{
  "n_layer": 15,
  "d_model": 96,
  "n_head": 3,
  "n_kv_head": 3,
  "head_dim": 32,
  "d_mlp": 320,
  "vocab_size": 26868,
  "activation": "tanh_gelu",
  "norm": "layernorm",
  "norm_place": "pre",
  "norm_eps": 1e-05,
  "positions": "learned",
  "qk_norm": false,
  "attn_scale": 0.177,
  "bias": "all",
  "tie_embeddings": true,
  "parallel_block": false,
  "init": "normal",
  "init_std_qkv": 0.0433,
  "init_std_o": 0.00791,
  "init_std_up": 0.0433,
  "init_std_down": 0.00433,
  "optimizer": "muon_variant",
  "lr": 0.0116,
  "lr_mult_down": 2.0,
  "beta1": 0.93,
  "lr_head": 0.00809,
  "grad_clip": 1.0,
  "warmup_steps": 200,
  "schedule": "wsd",
  "decay_fraction": 0.656,
  "decay_shape": "pow",
  "final_lr_fraction": 0.0,
  "batch_tokens": [16384, 32768, 65536],
  "seq_len": 1024,
  "doc_mask": false,
  "train_tokens": 178100000,
  "steps": 4604,
  "dataset": "wikipedia_en"
}
Each number is 128 + 24 x the weight over its row's rms, rounded and kept within 0 to 255. Layers, rows and columns count from 0. Numbers have three digits each. The size before them is the row's rms in percent of the matrix's.

# q: layer 3 attention query, 96x96, rms 0.206, rows 77-95, columns 48-95
# k: layer 3 attention key, 96x96, rms 0.173, rows 77-95, columns 48-95
# v: layer 3 attention value, 96x96, rms 0.344, rows 64-95, columns 48-95
# o: layer 3 attention output (transposed), 96x96, rms 0.277, rows 64-95, columns 48-95
# up: layer 3 MLP up, 320x96, rms 0.284, rows 0-77, columns 48-95
# down: layer 3 MLP down (transposed), 320x96, rms 0.262, rows 0-76, columns 48-95
q77 129:104122127123142149113123122173111143152099105106130135158123118133157128187107095132153104097054094128109148147123145128124108107168131113175200
k77 123:135109130104109160130112104067128089140158104096149137082136154147131155127126114170085178138137143117123127130160138147104128159115157157155134
q78 090:121136108080104135097098151127120130098138115165095155153119109151119133140142099158194124111100170106141116084144123147130131088151160149185161
k78 095:087140188122164130141129132121124140116109103113112147153152124150186136115148094133164117096174107133124128119149103108130133128128108150130088
q79 129:150177119114065132127143119156102113111133098124141125123137115128115182127142138186145093135134122073127105075132080143106142158174163141139119
k79 136:110116153142117062142152144120128108110156132092145114131100122128126130099127101112139106124148144110124122145187108123186088158163147169149104
q80 134:073092119124110102105104139111175097130142160167137125103116157128069132107094096138079118141117155120149124126151153107152091114137110120142128
k80 129:122143104116109157101137141118121142095152126119127135120126109130126146169162151139117106139116142122117150105110092148120114157124167136136140
q81 105:157155136110125136141139128064108124140081148118134160131130133090123107125118166129102122126126121138126125107125131103177121122129106107114089
k81 112:127130105126105145137134121190108164148146131161110144127127154132130113132098103097166100116107141161132122125105110143146162087064145115106125
q82 143:115112127120146113115135134138172089117116111141160095119105096119141144121076103129124111177119134093100120149140115156087118095120116114109191
k82 143:118120120148144123098123136079121143107121108106125095145127149131118119163184155121117140086117129162151163148138127154133088166178095125110097
q83 112:113150137078120132116117173126132080116140108121133148123120102129126175165122061166094112154143097121127119103154138122147112110110158153157157
k83 111:161134154115132121123132104103142125124113107098121148123137159121096146174125117111137138099139108144169122136156094130131155165153112131093090
q84 112:155141157146140153153134121162107166122097117090116118135188133105117147102152167100144137113181131094121107099129108131155154143113122136142068
k84 123:147100136137156073152144150176128138112135116168101099171118158133090128134111099122132125111164126137114099131156109135150125105119102128117143
q85 111:092155125100152117104116124113116123103094097136170137130102090125097143156174149151105107149143136114158093068144145165147108154180108149117138
k85 102:163114161126119157144127131148117118136129154136128087173125150120130136135087089093131172107134123119115128132167095157113148087105121104126133
q86 118:104097155149129159098149129128119157103115135144113119177087133149117089159135120140093130137070117144110168182142112149116118129139118117123159
k86 132:115116152097120142135072134099109158145112151120146181138158124087160144127152124089114166117157112120173141124141120139112114145136089155135113
q87 155:152153080104121111135143117119125118145131136070080149123169138120093113131140114140119145099154153110178111053130113126128151155120157122165101
k87 126:161154148125131090145165130169127125107127089127150121146090126122114148077099101131154080127132122114100094144133073129107142110155149130163129
q88 120:122113104068118130129125122089127122127103136152100174164120152150106066168100126148143095099136101182170143105117137134163115109160104121177116
k88 126:128121131105102173153109094144128170139136146131137157117112141133130164110080161099085157053166135141123104117089114125119133138106145115107156
q89 105:133133126132139126111148166166120134085070088160150089138147111124146131115112121096143086157152114167117113141127085155126131109114086112095113
k89 107:108099113131109143134099112110143164123125187094110124135121148100108141163109135146088179080111118117173172127118182156144091178168130107101128
q90 119:107122125170160153104150098110134117154123172128166091106112121113147095111130149117110128152127150180152126178125142094089109145104118121094145
k90 135:138140078147134098091129135119103142164134157129096164147108134123141098121157142095101134154097120135150111144096180111106124127134137123137153
q91 140:154145106134132101098135066137129130126102108108111136093137153150111118151189113110136143126128129099180125114131141129126147145141189158131139
k91 134:139144175104127118121149182139121093113104123162154116119143118124134175110110105121135112153154169085105103164125113108113129074169133149152159
q92 118:152129147151125154152142102133129127137140132085131123143163114055140177108132139129158187091144160095151161094135079135123127162140083104138138
k92 127:108116095097161114158114087129148125112162098155112094136084135177093106110156137147150121114147118137138126148145148111137117136108119177153118
q93 117:099095154142109134087139095122139122109117130153149122136085127135115123135135126115130137146105100159122146175114176093128137133115138111078146
k93 133:118157091162128179077120150093080137163129138154128168143188130118131109144119167110107129147121138139121135115109154153121110111128147109178156
q94 106:115084068108145127134122111137163096165152129109160138146149161112116141140114115137121091141124129070100121136150158106127109141116108120171145
k94 111:139170103143116090137131113128148103109172080126145094107136125192125125132118127172069108130138123144105133108132082132137178125120167119124151
q95 110:130137122101164126134169141125108134154136132065100127144114162118094076154107164152155139150158154078131119136124132169127103134127106121147121
k95 101:150114143112115120136116108167118148146118114144113151126135135103100145091116123116152129114134084134135151165141107127110182094090156175119166
v64 066:133118127126178157130139135120128153137132105127156142156106112133095172121100117163097133130116128210146123106100124166096109087093111172107151
o64 061:123141142139113116141104118166151122161113156159127106146170113147132160107109104109116144101108084132098119124158073092154175111142126132108103
v65 079:138127148136144094080119136119149161130112135127108095113145119164127149084154131091154118151101150116137108157115121125122136085143149127101134
o65 076:106129145140135137131176137139110140080142130152115191116080114148134101155133130132113133119155154131117147123142119100135074147109156098135143
v66 073:158128139117134133167111101156129134121130084135163097122127101174121132186164093122110162124133103135140156094104123144099142132099116168100116
o66 070:146140111119106110117159127121141113154081151156103141123114131116139109124134168151193109110145098189134096132110160142146142080194104128132140
v67 065:126189104125125098135126115098130136154105114086107167153119136100098133082083129106146123099128129158137128084140096088126165152107129129149124
o67 064:107060146155120132156079138170172140144141123163131138161114126167113160116141061125104112175154111131140110160120144110140114101105147160120081
v68 068:138119147124172067110161157160122138122130118080132171119134114158125152121115133144134126138103105141159149153122142092148128088124131159154132
o68 061:104163135153113129128129110121111091136125185147161096152112094124134142102120099139095102096197149170135070127153118141116137134107141131095124
v69 075:158176117153146080120144144093122133145149172136125132140141105098112089062126152123138151116150130159146085110099140101143103113142156124117112
o69 068:136100140094139144131102102094163122064103097105136131103130104124110152183155124140130130133127136097162147143141146125141115145082157128131128
v70 071:139125123129102125116120153119096093126124124146105131169181135142154134131142124091116135142124117074120126167146100151151101117139117124128164
o70 075:125110136101138158128154131141106164102148115121138103127082126078107057117114183132116102150106134111090159156092130114092115148141133098165125
v71 071:127165114093146120128134163162134105115144127150104107078156183131150127123116122096142151105128138154130084151161150136139115125116083120056157
o71 060:129090134164125158144163114145126159120121112134125151128151081112142133116127107108163152116092120112117151183132092115138121170128143098114173
v72 071:085155120150126108096143085147148108084077133145127089118110115163121143183167113091133117138115080096131158105128104122161123157111181166141144
o72 067:130150090110139129128127160130128160136141123126103116181088159104128098095153137172137101130110161131162118114091137121136084147131147121142118
v73 057:113095163122124172108141115108140121176065129149146122142159142094167167107119151113113125105126106101130129099109136149096126151106147148174115
o73 057:134125097110098174157123159147150177141141116101119149104128117125115114142152137138096095163093123137132127082111153115154104120172110136137136
v74 082:159133122123137088132099149156149178125112145105109094165159131180150115144101155137136153112126100096099116181101075121144128126170105078083174
o74 075:127126100143154163095176073148134104125122121129151094100085135159168125109158120113151155133097100096139133105135130164096103137146159103111143
v75 070:133101129132175157100147098149113113156138133108129160119128102146162127112095139111129126155148133102158119152146139089148109088169158140113167
o75 065:117132119081164128117111176087102142077163162139132115099086148145147091126133095124096131154131155144139096113169133153130128135111122124116089
v76 067:136168085116078119139109102111083099085161118161129109132120116125115120127198125128136162113101108140149105120146099151127157176142117128122100
o76 060:142121137102122124124145140112147144146113115162108153129118153119116149146110191129177130130139139103132134118089162127125110105110139129187173
v77 064:131141147121132149149176168167125120130106150106126120159173171106081146147149102101104121077146136165140131138162110142091150130138103128131138
o77 062:110104144147130133133098085168121139167150109178141107116097123162145126135079168111148093148132121127104137153082114129165069129116133117134129
v78 071:099146101130137137154125130115132131121160145135070150168118148097126136138138115134095148134152093068118115139122097137087138162142090144149120
o78 067:111132119104141138143110160137128131122108131122113153145084129133147111128135161114103064115076140117089144151124120157156123099128150139124181
v79 069:121092087140127112120123129136125098150114082151149073131132158147086139156126107152119140101148130142131121117121140120151094147160142137157101
o79 060:118150113128166115141149099127129175133135089166114164088105125107160131099162146100146147183105116091141120098117122129105094099143104148130094
v80 078:161149173130099134161090106110138150103114141155117117108147131141154121124106148126143156128126109105097136174095111099125142125143081097134129
o80 075:113106096155120139116157126125135138111124126100110127100106159152108120158125129131132134124099143062127168116127127144136116114109146100115115
v81 089:164146114087100094131085092104148141107126143099109128118126167169148121111105170129102107108114079109111118172106099144115122137138125110120161
o81 085:140143130141109116111155142158137171103121133149133098152084113163122131149140100124138188103069130078143193097133127140135110116126170126147170
v82 084:094149140140101061117105147107092136110139137158140127124142112181137109131147129107127142135122125114073104199126107117124133123150138088100162
o82 081:179084135131130131120162133106121147141161095122171119143101144100123108142129134146141159111131142106139178098108129097119107153106156084161140
v83 059:111081135128132131146143147079162149143085131145105118075104145138116174113051180169138095153143151116094140139080085105136118122108136133131158
o83 057:103130110159133158112107143186151131109151184120108103178132136127109114106125093142113164140145116112082153117197124102115122143121102087158100
v84 071:089132145137112156098150126155127101144136167068145146144151094174139105169139133117171115130101102144121144143117098130121125148144079103118125
o84 070:140126085117161158121078129140116100152155112139142106127074171167152154136089135168137131151113135122149142129149141118109087113145158123141169
v85 056:072106122144124116120126104151093091142144142119092106155106147148131135112108158158088102133141167115128142114118118104130131116163131101143092
o85 051:141156160150132096126123150105092131133178109082160159129098115117148140140105117152136123103124093149097120131147175134125106082110147166148140
v86 060:135077128117128120110149166156146110140123103104182087162160127131095130165127074104126144107111165134178125056121138143125137096132091129125114
o86 053:122152128091136142160102078144118138163138133127131142083122128129147093086098153154111098128124090126153097148159126131148117149163138149112077
v87 059:140127127155132108107132139130146155174082178140108102108144141139136121124107157155099108140138149133089109133089169122161133153109153100099122
o87 059:139172081171112147123123081129115098109137141104131124130104138115128130125138125115128167106112121149169185093188176101137120122132156152128131
v88 060:083145112144115113125137131152122104079123109111140119158145158181150104122186074107131137126099115145108148150135107136086153135133100177111136
o88 056:156134130123126152131122134098146163144141148180151150120081121104147102144092175171160119136121111152131100121101115144142105113123123094127175
v89 082:137131155110148164127146133150115122091110092106122100188147119140149167150150129122089153122092125108128163142135097169117132111155126131153116
o89 080:109173109106065115086141124121100135149148139135149140163124119130134101146105155189177085136139101128105088149071108136132114132122084107142173
v90 066:157101119139160170102146133166098094107066093142153105124184129088099149138153097131119163148106134102108181143172129142146123131146131108121138
o90 054:121168128126143128163152121135138161157141148091123148130108136183131077096118143133126108131091149140115108070086106112088123151140129131158151
v91 073:105143171132096122126123129105123159099097135179154116107087100143157132149119123082113148161124166107081144119156109115092141129124147166093113
o91 075:175141121156124111157156144131118102141136107086104143150153159132087111131110151122136150071149146141115147099096105116140174122134120105122091
v92 088:125093167121129141134111142110160117139128099156154117085116110129126113100076164137168105140116166185101123146108157081143100081099153116121142
o92 086:133132170161109105127131123132120115105120167092148136130175134112090154143113097141071161105150147096108140134167114086107163196118096119116065
v93 072:172125140161101137120068167131096141122074086157124140146160114184148146155120116117118124151197116115090125168148101109169142110105088122112134
o93 063:138110093145137103120136085109127140118175104108141103108121109116144103093139161099144163124108102156151096094076107166090155152157149100122103
v94 067:139136094139129087134124140150139132082182148154090144154161119110119091150113157148131129138128113077106078154098127116133101097167079132160135
o94 070:134140109115109155121180156090073128124066114113140154127127115123138156123143101112095106136099169091124152115129119146134135160115137133089153
v95 067:115131140106127225171168085135132108111106114098139111127117123125110135169131117126093145140154111112161115125167126130111100158118158143146122
o95 067:135140092109108063122109149123128120135127127144099194118159156130125088138108134118140127094096172143080141130097101123137143120148136121139162
up0 068:131097151121112138113123137112111126144112143187147116134118145160162171123143130115169119164134105115140109151118114120140121138164136128131116
down0 056:127135131133092112097117125136089106116102137132121045105126174168134144155136141103156146118094120108124135145115098158187135118155082110118091
up1 087:112145136130144116175109166141120126104097188113106089127092142132145141093124171142096151099131101131169142139141117118102150111130131163113112
down1 099:180111144132038176115146162107144125078103121085156147137119149158155165137138123129113116102123147120127151115103116096103107149127121146141139
up2 099:150147130124137135162100114139145120104127126159097095133202104118121144156159079132110140142139117134141163135150082095128119145134138117137154
down2 087:120143106120122117094090125126092105160156124117117127151111113193119134108148144141089103141168142109123148083189162135126165151128144153093155
up3 086:145124142135125125153154100149115116128100092102141128106140118130131123189130149143140158105107141153147140135144066105174165121126084136079125
down3 081:163121127096146156147151163144139122107115117143127097159110112111109136117112134102099104109107120204082130125107111085151137091144095078110142
up4 087:135118145111141130123151130120130127131086113130104139130182123148103141113142131117140151150130068124141146139173154070160120134155122131173099
down4 104:142133168122155117136131157088146127117151163138152110143124136170117083093124114089147147179161101150118131137144129155112108101140143116109122
up5 103:144134140133135138135126155129134147087139147146116095111097110136118116158101115145171083148103129131140124117131104113098108105170105158083123
down5 102:153096172141146153138135108116154144091117103113133123100088116116118144104102132172156041128099132157162155081147141121104161116139161136094130
up6 106:132143141169084140119142118090129143132116170163157082137131149114134089088132103105093150086168108181120120129115123125111165162143109109120105
down6 108:129123164100146128109108144114113105122138056144114110117108134145121124131184125088122167137098125108168149144131139096083120120119119136098123
up7 096:186105175104135104134135155099133098137152174140150127132162108097121083102104147111121150101137095130137105139133149081139145122127130119132147
down7 094:134093178161111152152099124129155131166144128115090130100137149135163163101106096116100132152134109132125115170114155138080120114096116154145117
up8 096:167154117124100131155101174140149143112140127093080119172078097138115125081112125102137109129107103133088177111117113157172154145128105147120162
down8 107:101129153122139194116146137138137133154117143127140178120168120158174128113167122130108097118125093120150124111134118095092118116110140119149145
up9 102:120137083131112073135197115102134118151093148122103111113110117136133092165083099129133103119120097094116097150166167114108134123118122107138127
down9 110:115095120166126101122138136116131079139098136113138164148170154121139135082127144133095133149159108142120096158129120137181145097141203146113133
up10 087:159109126145124202145129124093160115128134133096142098166087092138133146098131133116120115137130125097151109106141142125087113128151150158112124
down10 105:136131147130113097126120104193104167122126127132151138120099146098098107151134129111173091142108090183112135115091116102123166096163128155123148
up11 140:129132104173116153132121126128140148121087096144136069125110107137150112132124104149090095157107146129071106155148128121080111120123132106123155
down11 141:117111144159179115093128144092163143150085138156159109132158108172142120175136135119106158145171117131090114139111119146137144122093161138085146
up12 084:154116140107098136143163126139120127102100131118103096099106164125113138115142126092116131131115160147148106188105140114170118121118103127099113
down12 083:117107183123134147177130167096118119098137136105095122146111098114106110137149103154125124115106096162140150134115125097167149101141121104087181
up13 096:131129153135096151075201138121117118135121179152156108135106094104084131134113144136110109115112097111111100138161158143100125117103104150126156
down13 099:131125116123132114163091141160152117124106108124069121135134126144132158103107114110165154151141113105175140118127140118133129090135139141169090
up14 093:175133175072144122107142144120136101126114096150159137194125108151173127139137106146135119142163134110099133149145141131111123132115146138125109
down14 093:104080148177092093146143117106127079156121168158166144157161113117128131178114081148102116116153121104100122192117179105127122142116138140136100
up15 096:109129175167089141065133139091099140130113156116142114141123124190136085143139111150106153135127122131072133140134095108128162130198125096101156
down15 112:120114111085103141156125147168092125117148100117097084127118146063110079105141116146152097148117136192153106123174146111116114151129075140135170
up16 097:146148170108138125106123095145153138120142120139100121116094173129106112163127147143134169147150145119112119078101103147159166137086120103120125
down16 095:131136119056102113094131131141146168134095111132150166082122124153098109113120131153147120111094137067117143076146156141129146141164117122127141
up17 093:140120164166098154124155105209084157172149111112132122110127163109168111122143136104123135110116127090140166150103116130141131151158152115115083
down17 091:128124156149143124128089163112168124117096120196136122107154082141110158193102100114173128139094137157123137124110137126127117083120128095123138
up18 100:081134139125093090128150146126133169135165161125122120110113121128111129181137112124112158134106154132084143122115147150156134145126130131122089
down18 108:148075171122147132111119124113153136145111134110149153174127142138120125143133130116175132130136103111126107129140089112123108116140116111159164
up19 083:148107147077132162132099144090137088118131119170156131145137135125124098136146100101120135139112085113128142144159148085069114120176114134136140
down19 082:157134161115138192143114110107144124106149179119155155137113104158156146148149086085105132174130138116122129152113128103072116098125149136123101
up20 097:108111129138126113138138149158135129122127122101117153122121099149104080160108131118113114093115132129104140124103099176176127159121145145166134
down20 099:139151105111152132107168125114127125113079146108140131130141133140136159097129154125152151133122111116123095164125144139169130107169160103109139
up21 102:103094134094085117107165135097138089103122128126107105137113103157104123158150107103060137122109161110126160128164152179100131143153134126175106
down21 108:088099110130151117088139136169091116119139157123134104146136143128109130122167149129149113141087143108140116072138159179145178139135081123159132
up22 092:103101105090116120139147133150122145053114118145147133108109117126115094141121161135143094141072129116120120140087132180125097123153120091159181
down22 089:097126159124154075179119144122085101124140096132145149142153134103117122110134182091111120084173108153159120090119101068078146130121128135129109
up23 093:144127133152114126182188140101111110130101135132094131091101154119138126101130118149143133106141089084171131154153123071143122112123169137135147
down23 102:139145097099133136094101156148104127130144083111116152129133137125104078150119128139091154115151155140082129123163123140103189142175128121121123
up24 116:128125134104134105114155134109108172111123186113147110115127129113091088129091108135084141113098107099095112130111123175131142133176108094131100
down24 109:096114116151132126103101081124131116141074190126102120148152121148141122105132151144120127140123098104108094136090111157122136153177108133181122
up25 091:131133129124132063125098154151129106088142126148146103159133137154095091097153168114099139100156157088099140109133128089119148118143122124126130
down25 094:119112153178165147114162105098158131147099095152156133118121087122166172102149109144148094140110093102167110168125126157157097138139154111121151
up26 093:128105122126109090111118152141119132114120123111154118106080120167120145182135142122108156191105099104098138127104128123170111139139109138121148
down26 090:111165110115108153131148117159126129136112129143098158123158139114108117103098165132166106130122140162162121159131144099130107140124127063135130
up27 096:107119129101108173217133172152138131112098170089089145094124136125156129146109118137122104157103118078141143117124165122158161160151107116145142
down27 093:148117157092121137161122158124140101102130148132075158089103116150138144180128135130118123130109172112150124130149127095088139166117094124115156
up28 100:151151131115127166134116135135142108105150128103137153158165139132145123120115101184126084121179045120133145135119141120134134076132109059159109
down28 104:125112148081096103166120147126080132121163113128118174152119139103157144133153138141088160150098116136145097108119157129115111147118077109141136
up29 103:108130112138116149152139069119121131153112194095143133156074151149135136086131144133160113095099133128119112165119153125152123087135081146097091
down29 098:123136143135127151132106106111124102108139115121142095182086132147073128097155100131082114128123140090155113082145177144119145155131139105112118
up30 114:129105124122118177105142131125151100102127088134154116124105125153114147170135111121124184111112136071158167099153142141125097125097164129153130
down30 114:140147129128132143117145114134085108168139100146164088142129130115121115127143145139126094141153116177138107079141139122142167129122109157133091
up31 097:163074117121149124116170177117150131119102152166120124119143120108137139133110078158095144102127114132113117138136111160132138074100160131149128
down31 095:100113137115073108162125080156110122115136087137144100125116082125134124145145116092154140128124118144163154134148106130079148111139131142149147
up32 103:139154169130156096137163144109105103113124109196141188128124096127133109155131140154155163088125092114135133143103078105142099113146148135144126
down32 102:138104076136093103131123152129106158129159113112101199145159173115116109138123130113119096116134158148124177128111132113112136160133069093136138
up33 096:142130127144134073127121122117142127076089108143130111168114104173135112189111083134113130121118150110128122126137156089115139121139149126127111
down33 098:114138115137128086151168127131138122099100172103125142118130151194134110139135133147117095103129145152153139159110169113154138123157154123102151
up34 119:129187135140097116128167123142122118089126158133154086123167088119168106144126140115122092143162113110106105141129171115154086120116100108154135
down34 134:134103040060109161117125117115107110118130145107109102122119140126124100116141129145126120142118141122136174119126087175106166160120168140156135
up35 087:154177120148125154111166138133112122098144136092115123161095150151131097109118128141144167130120140142131198103135117135136124152142162059108152
down35 101:113111167116124101132138110120137156144090098130105116103144147124126140109129101126117123195139095113136125176141167113096127134112105162148066
up36 130:130118130166107096116139088074124118155154146132140146122158096119100139134082167114095138122186095116149158117102075132130177153121113116105121
down36 100:117127161143090127132159115119155133199150138147098128090123117140107134115117177119107164112163118121154170098124151099164126119119101107123150
up37 086:109137172113166105110136136098145124125102119108156190126142145116155102081175115123171118147171150150154183156114107125145103126144105133131175
down37 087:172115082145128156127144118131118156102136155156131142118091114175151105144124158120117134118093119175131106120124144177114173145092156109112112
up38 102:096109100107142122156139148091134100152144146101100104135164137125123161112158130113154098151091112113107072132124161098104136102175146131157096
down38 098:119134085121120081133142118128121149143146147149096154110171137114157162131092135136110097095152092106099126111141150137151076140127148103122132
up39 114:130124170118098112091076115136140125090161122150138115156121117162131140153108118140149162105142118108140106074120186150171113171137130097138165
down39 097:129133180166103108145130159132139102109122154164153124142163077178129114168126115142119113142127081149082095142099123119152143155150118107157140
up40 132:142153130149137162134122122085091172110156101119135091127149105136144114085140188136128102158137121071108121134127138143104094172070119118108139
down40 131:175146144170152145133156087158103138120128122154124085147085144112097115093163144118151110140142137106105123132114107125104177149095176135079119
up41 140:137121114109131167122119184109113157131142110095124103092108089158156145150119098129100103186108133122087119165153171159127089131116174112109131
down41 135:170121166170164139126144136139126137123125116194141131113106115149161130143125151095121113143139122169110172124116134116164139087123117133097120
up42 072:153105113126120135156141098091125129091105153093091085162102123098140081080124119099117152167156134111132119141090137141109151121116127091136108
down42 072:131057170139076149180127111136136147100117154110125140124106110149117155143093105139094087150120119114129122124127109124178117123110118083083125
up43 102:156088145154129106098137142140135148146153116196170112152117095131134069125100134125107114157185068111115143125139132147109140106144150142108153
down43 095:098168101132103132143137143117109119160148182107096163097116146141105157134165145124156121118122136126124108128120170074108095102121122170140105
up44 098:124166109096128118137111083097099141127102115133133070117113094119144148108153111170130124096116149147121129166186117131144172121110148143129147
down44 089:117124121109121147109132130151119111153113160134165148163139109116122175135104108139128138161125167117125109082119143159128124162085163114135117
up45 115:143115132116147144114151120169145120133097108160081157149083129161132162172152133112137149142132151101114134131108154116182116112151143123127114
down45 108:126097126103140128121124143129128118144123112145119101084156154132109108133129124121113119102081130163141173160187096145127128156114182156115162
up46 076:162107116092141109090153155151114125103114132129120123135122119145085128094137084105139151104120102141169105123127101196152128128114171120105159
down46 084:167173169145161143112101116113103140152143110149115155123077112150134127115093138152097125106122134133095141076127136097107110109127106128116092
up47 095:189083149112129094125174088131096131099107119099094156155114128146087135130138174120100115121107124125117112146105138142137137088120130111119125
down47 096:110138112149111124170131163081136119127108130157075145123113105123152083156108128119160171122161118145073147134166104116154154107126105111144133
up48 101:131144184126121160134157115144120098166166141120109122156108081135152119123100138139121138125146135139117127142107121138179141137155109133119141
down48 113:128092126085115100142129136146084138096141163132141104104120136097132108122117150130153099120145099179171108113112095129123137120120158157200127
up49 094:111121103076145167113102121176097135098152153123158092146142124114105125147123083162103107131116151141158093149137140180145127157093119135118145
down49 101:084130135115097155138141147142117131108141125124086175127125117095138146103152172128137113101106153104160128133088119103108120126125180189132135
up50 085:166147140111133095116136116160114131121127117133124142086108090147133129129147122141160152135129085102149137148152061075141111091126076129127100
down50 073:100148155148120165154117114130092139096087136132135142152153145113137101163129166096128118104119181158094134093078172123116172101123147105124119
up51 088:128146149157114151156124159122136154135121134133153059108144131122106113137117137113157140157145097177103171111153134120112129133141143086186114
down51 081:155134106147130127121076133128126130119114118135118152124108135160183121079173118136138110164173133103116132175101152125121155092156146170067102
up52 110:135162110120138122121154148138158091155125141134142128162102131116059104131205134149153146108135163100144132106148168103084144104132140155136128
down52 108:113164089136105108076149129154163132188104088107141126115135118112068164125121152137135118135126116146127114133135147085093127096136140175126146
up53 088:129148156112135122189151135125144106153118096158129157124117160163155116132119103152113126144132105158113128164138132109115047113123132119142107
down53 089:122119160105162096144155175103139156145135129100157163122150120104092121169119131149101144116113146146088107137113164138143126103143156119116116
up54 102:126109089119102130089125147125114161111158134191169133145122135078121091137133116173129087183116131113146098159084168167141109106159123136102166
down54 105:129166130106114109150130080111117113126123132045117139115138167142087162093119168130126140092130132092178171120171131115120130174126105154134095
up55 085:134079149132105127136079167111172116132100144135157141177128127093152083093128120164118110117137158103136192122117154141149107126153133133115124
down55 093:126139097149127105116122116128169100144065127102170165129157108140073132095125165171141089154143118133109154137124104141154127103168143106082155
up56 080:119129180131120110126118156089180130163108126112119094115109107098096122116119109089104135103114120165144142109114117144140116132139130144112147
down56 079:123147157117147168109157143162148138106100090107133146101109122068122114091164133092145142128125145110149132163105080084109147124155103111144140
up57 096:126121103102161148147101147120129159093169105118143159138117112096139120113128089144107135126091150112177173093085128151143087135126108142102153
down57 099:106100121110181087169116109130127138158129114144055106088116132136127150119128141111160143145084133142168138119143133115142129096115141136165120
up58 106:139091154133153140168163110152133132131129115132123117142147110093111097162170133092085144145155122106142116150096127118164128131143136142159121
down58 110:131115115101139134105080098134173126142154154111157119145122157139129144110094166155117124101114104107139125132095102177169132115140133126144121
up59 135:143115147127113103151159145030110120144105107104118145080151159137141124137137096114118146127098165106114109121136116143178157144122146106112114
down59 123:143128160120139120089129163147128095106117139158099097113142162145168128138122116076133182146148147132144118170130103090145168132092095132121136
up60 093:119120143111121164108145156120138131089131124090147211152080114138173151114175092109132127130135125130133131127128084129118090117159126132109114
down60 069:137143110144143148136081080151137148082094121130147161146162126172119073137117116123118132130121109129129150106132143136119151124115113149090163
up61 110:070147140139117145116137143105150113119133129093166121149117127139082103123161104135093124168139117134170148121145160122146103169114114091093117
down61 095:152139100159120150124138106130134082149141129127118169175095124157071114148148131098087136130138118103146168108142119138176125150143100110102129
up62 096:135123123141135135132114116115164144111065141188113148153106099133150079155121135161145155129116130092109085116144115120113128110154108104128136
down62 106:115103103121104141106133114121120083151146086157131140160100146163124134130091134140142154122134134164106131161192160128102095153179151145138130
up63 094:143153134107139123118087123118182139061127114141144141145163110148111075123139085099128116151131120161131149136091113166154129141138105108102117
down63 096:127084126109149134117148091161127145146144125100117125095139088129091108140160142130107127122118114140129123110167143166136124149120169135153139
up64 111:073124143145140112120147162126107150135144128067085169109131156145156099107105114144114122130106159135111129116111113145158089177153163123152114
down64 107:134130122093118099181136109108104116142074121088124182117154119108125115146077111148102122130107144090148115154143097124115091159101142098142133
up65 095:106112098141107141134113132103134127114122137107095147168110093090120144145113124175154106162141155098101087132159179109117157126085079130111116
down65 099:092119135183175085137077159150136128154096143139157115153163100153146146175128106109100109126123153141100158152139134080163095118109165108127114
up66 111:111120136136124132175121158108125130136150140147153086120128113085134150101134132143101134148106141099112158112091136162150115115198119106112115
down66 113:131129124177098098125138128084105126168115123132065144116085103164105169141091144128114136121117131125136148175107125081132142151129116141136146
up67 103:130118069120095129142141174150154154133141128165091089117092115146125147165095150101148104125135088118103104153097152132147152127138143152138146
down67 096:149123195114113140160133097106151105169135103103127137092119141140133090117137120188142131130099166122130147108118140118103122104156101108123117
up68 091:096149166150096126133088107105132130131154154141129101148105152120161144130092105139120167096095162093136086102135172153173101189120121116082101
down68 076:150158158154109115155119132110125123125152135136135138080098128127121125102113152161104126105126175119077129110152096153167166138169133114108094
up69 091:104110129156118126127127188162098189092132106075103116173110099142137129141141142121139075141116152120109188138112127112157166135146112102152099
down69 097:129099140134122093104087131074188133145139164147139114142116121132114133204137103148137105120118149120116132106098100125136130090125152110117115
up70 118:107131168107150103138124131106114115146083104113110160096153126118126110109139142105136126134088162104107116128103086162124123152117158151111122
down70 129:158100104151176085097126136103137126126095149123118145107185140147139115156110149143142141123118113092091112124108116162157174124145171104118124
up71 097:118155098133084147127122158156152096119147126128088155127129107102094146173158177149154122128121110089112161140128154117141141137125117148119137
down71 104:155146190122175135112091134096126146109107153106130112151113148125148138126149104108120118146117148088161125139143126108058095121135103131108144
up72 096:182110154146164176103078172164109105092144119123150128126132145135140136107119127191134101131123128104141164118139143138116131145110140133085096
down72 093:103110148124129113135148161153127140112161136114164114154096109123108147163121117141136149143147161154119150141072113090098154134144134108162138
up73 114:138131159141146166135140127154114164166152138147151088099145123088148104091119118138104115131127096156098140118105119114139142163173131098108096
down73 103:117161106155184147153127116141119136119123158101113136116140142179136132118138119121125121149121155094107110149150145132131082103088068140151119
up74 094:136139122150083105137156153146127142150161144170135091128099154194089137129136136152106130094137107159143166129133141122150128142121132134083121
down74 105:109140144093128143096068080140131143110141092077120155110097141124134123175104113170138140146078148134109133157136137120143108141108106118129161
up75 099:124125127156105127152139141115153135066115109115080123112110135154156097150115113157115121169148144094099152121131149137143127087139149080142164
down75 098:116147125141155194131133137133126135154134076159149068134171134103118129169111098164129131118102141182107098097137120108135113114141119106166118
up76 127:118162105123075123173146130117136133083117121108111123099150118128135093152130115125117123111097157088146114121137155147126143166083131111110141
down76 124:115149131095082131148135130135130069149150161110118150100139158094088131058131121100137120127124114118190123115143134108151142129094123138121161
up77 100:131162124108111135159131101095100152122128121124115165111119095119142144160126183136146151128120153135113134116095095081120107140104134152154116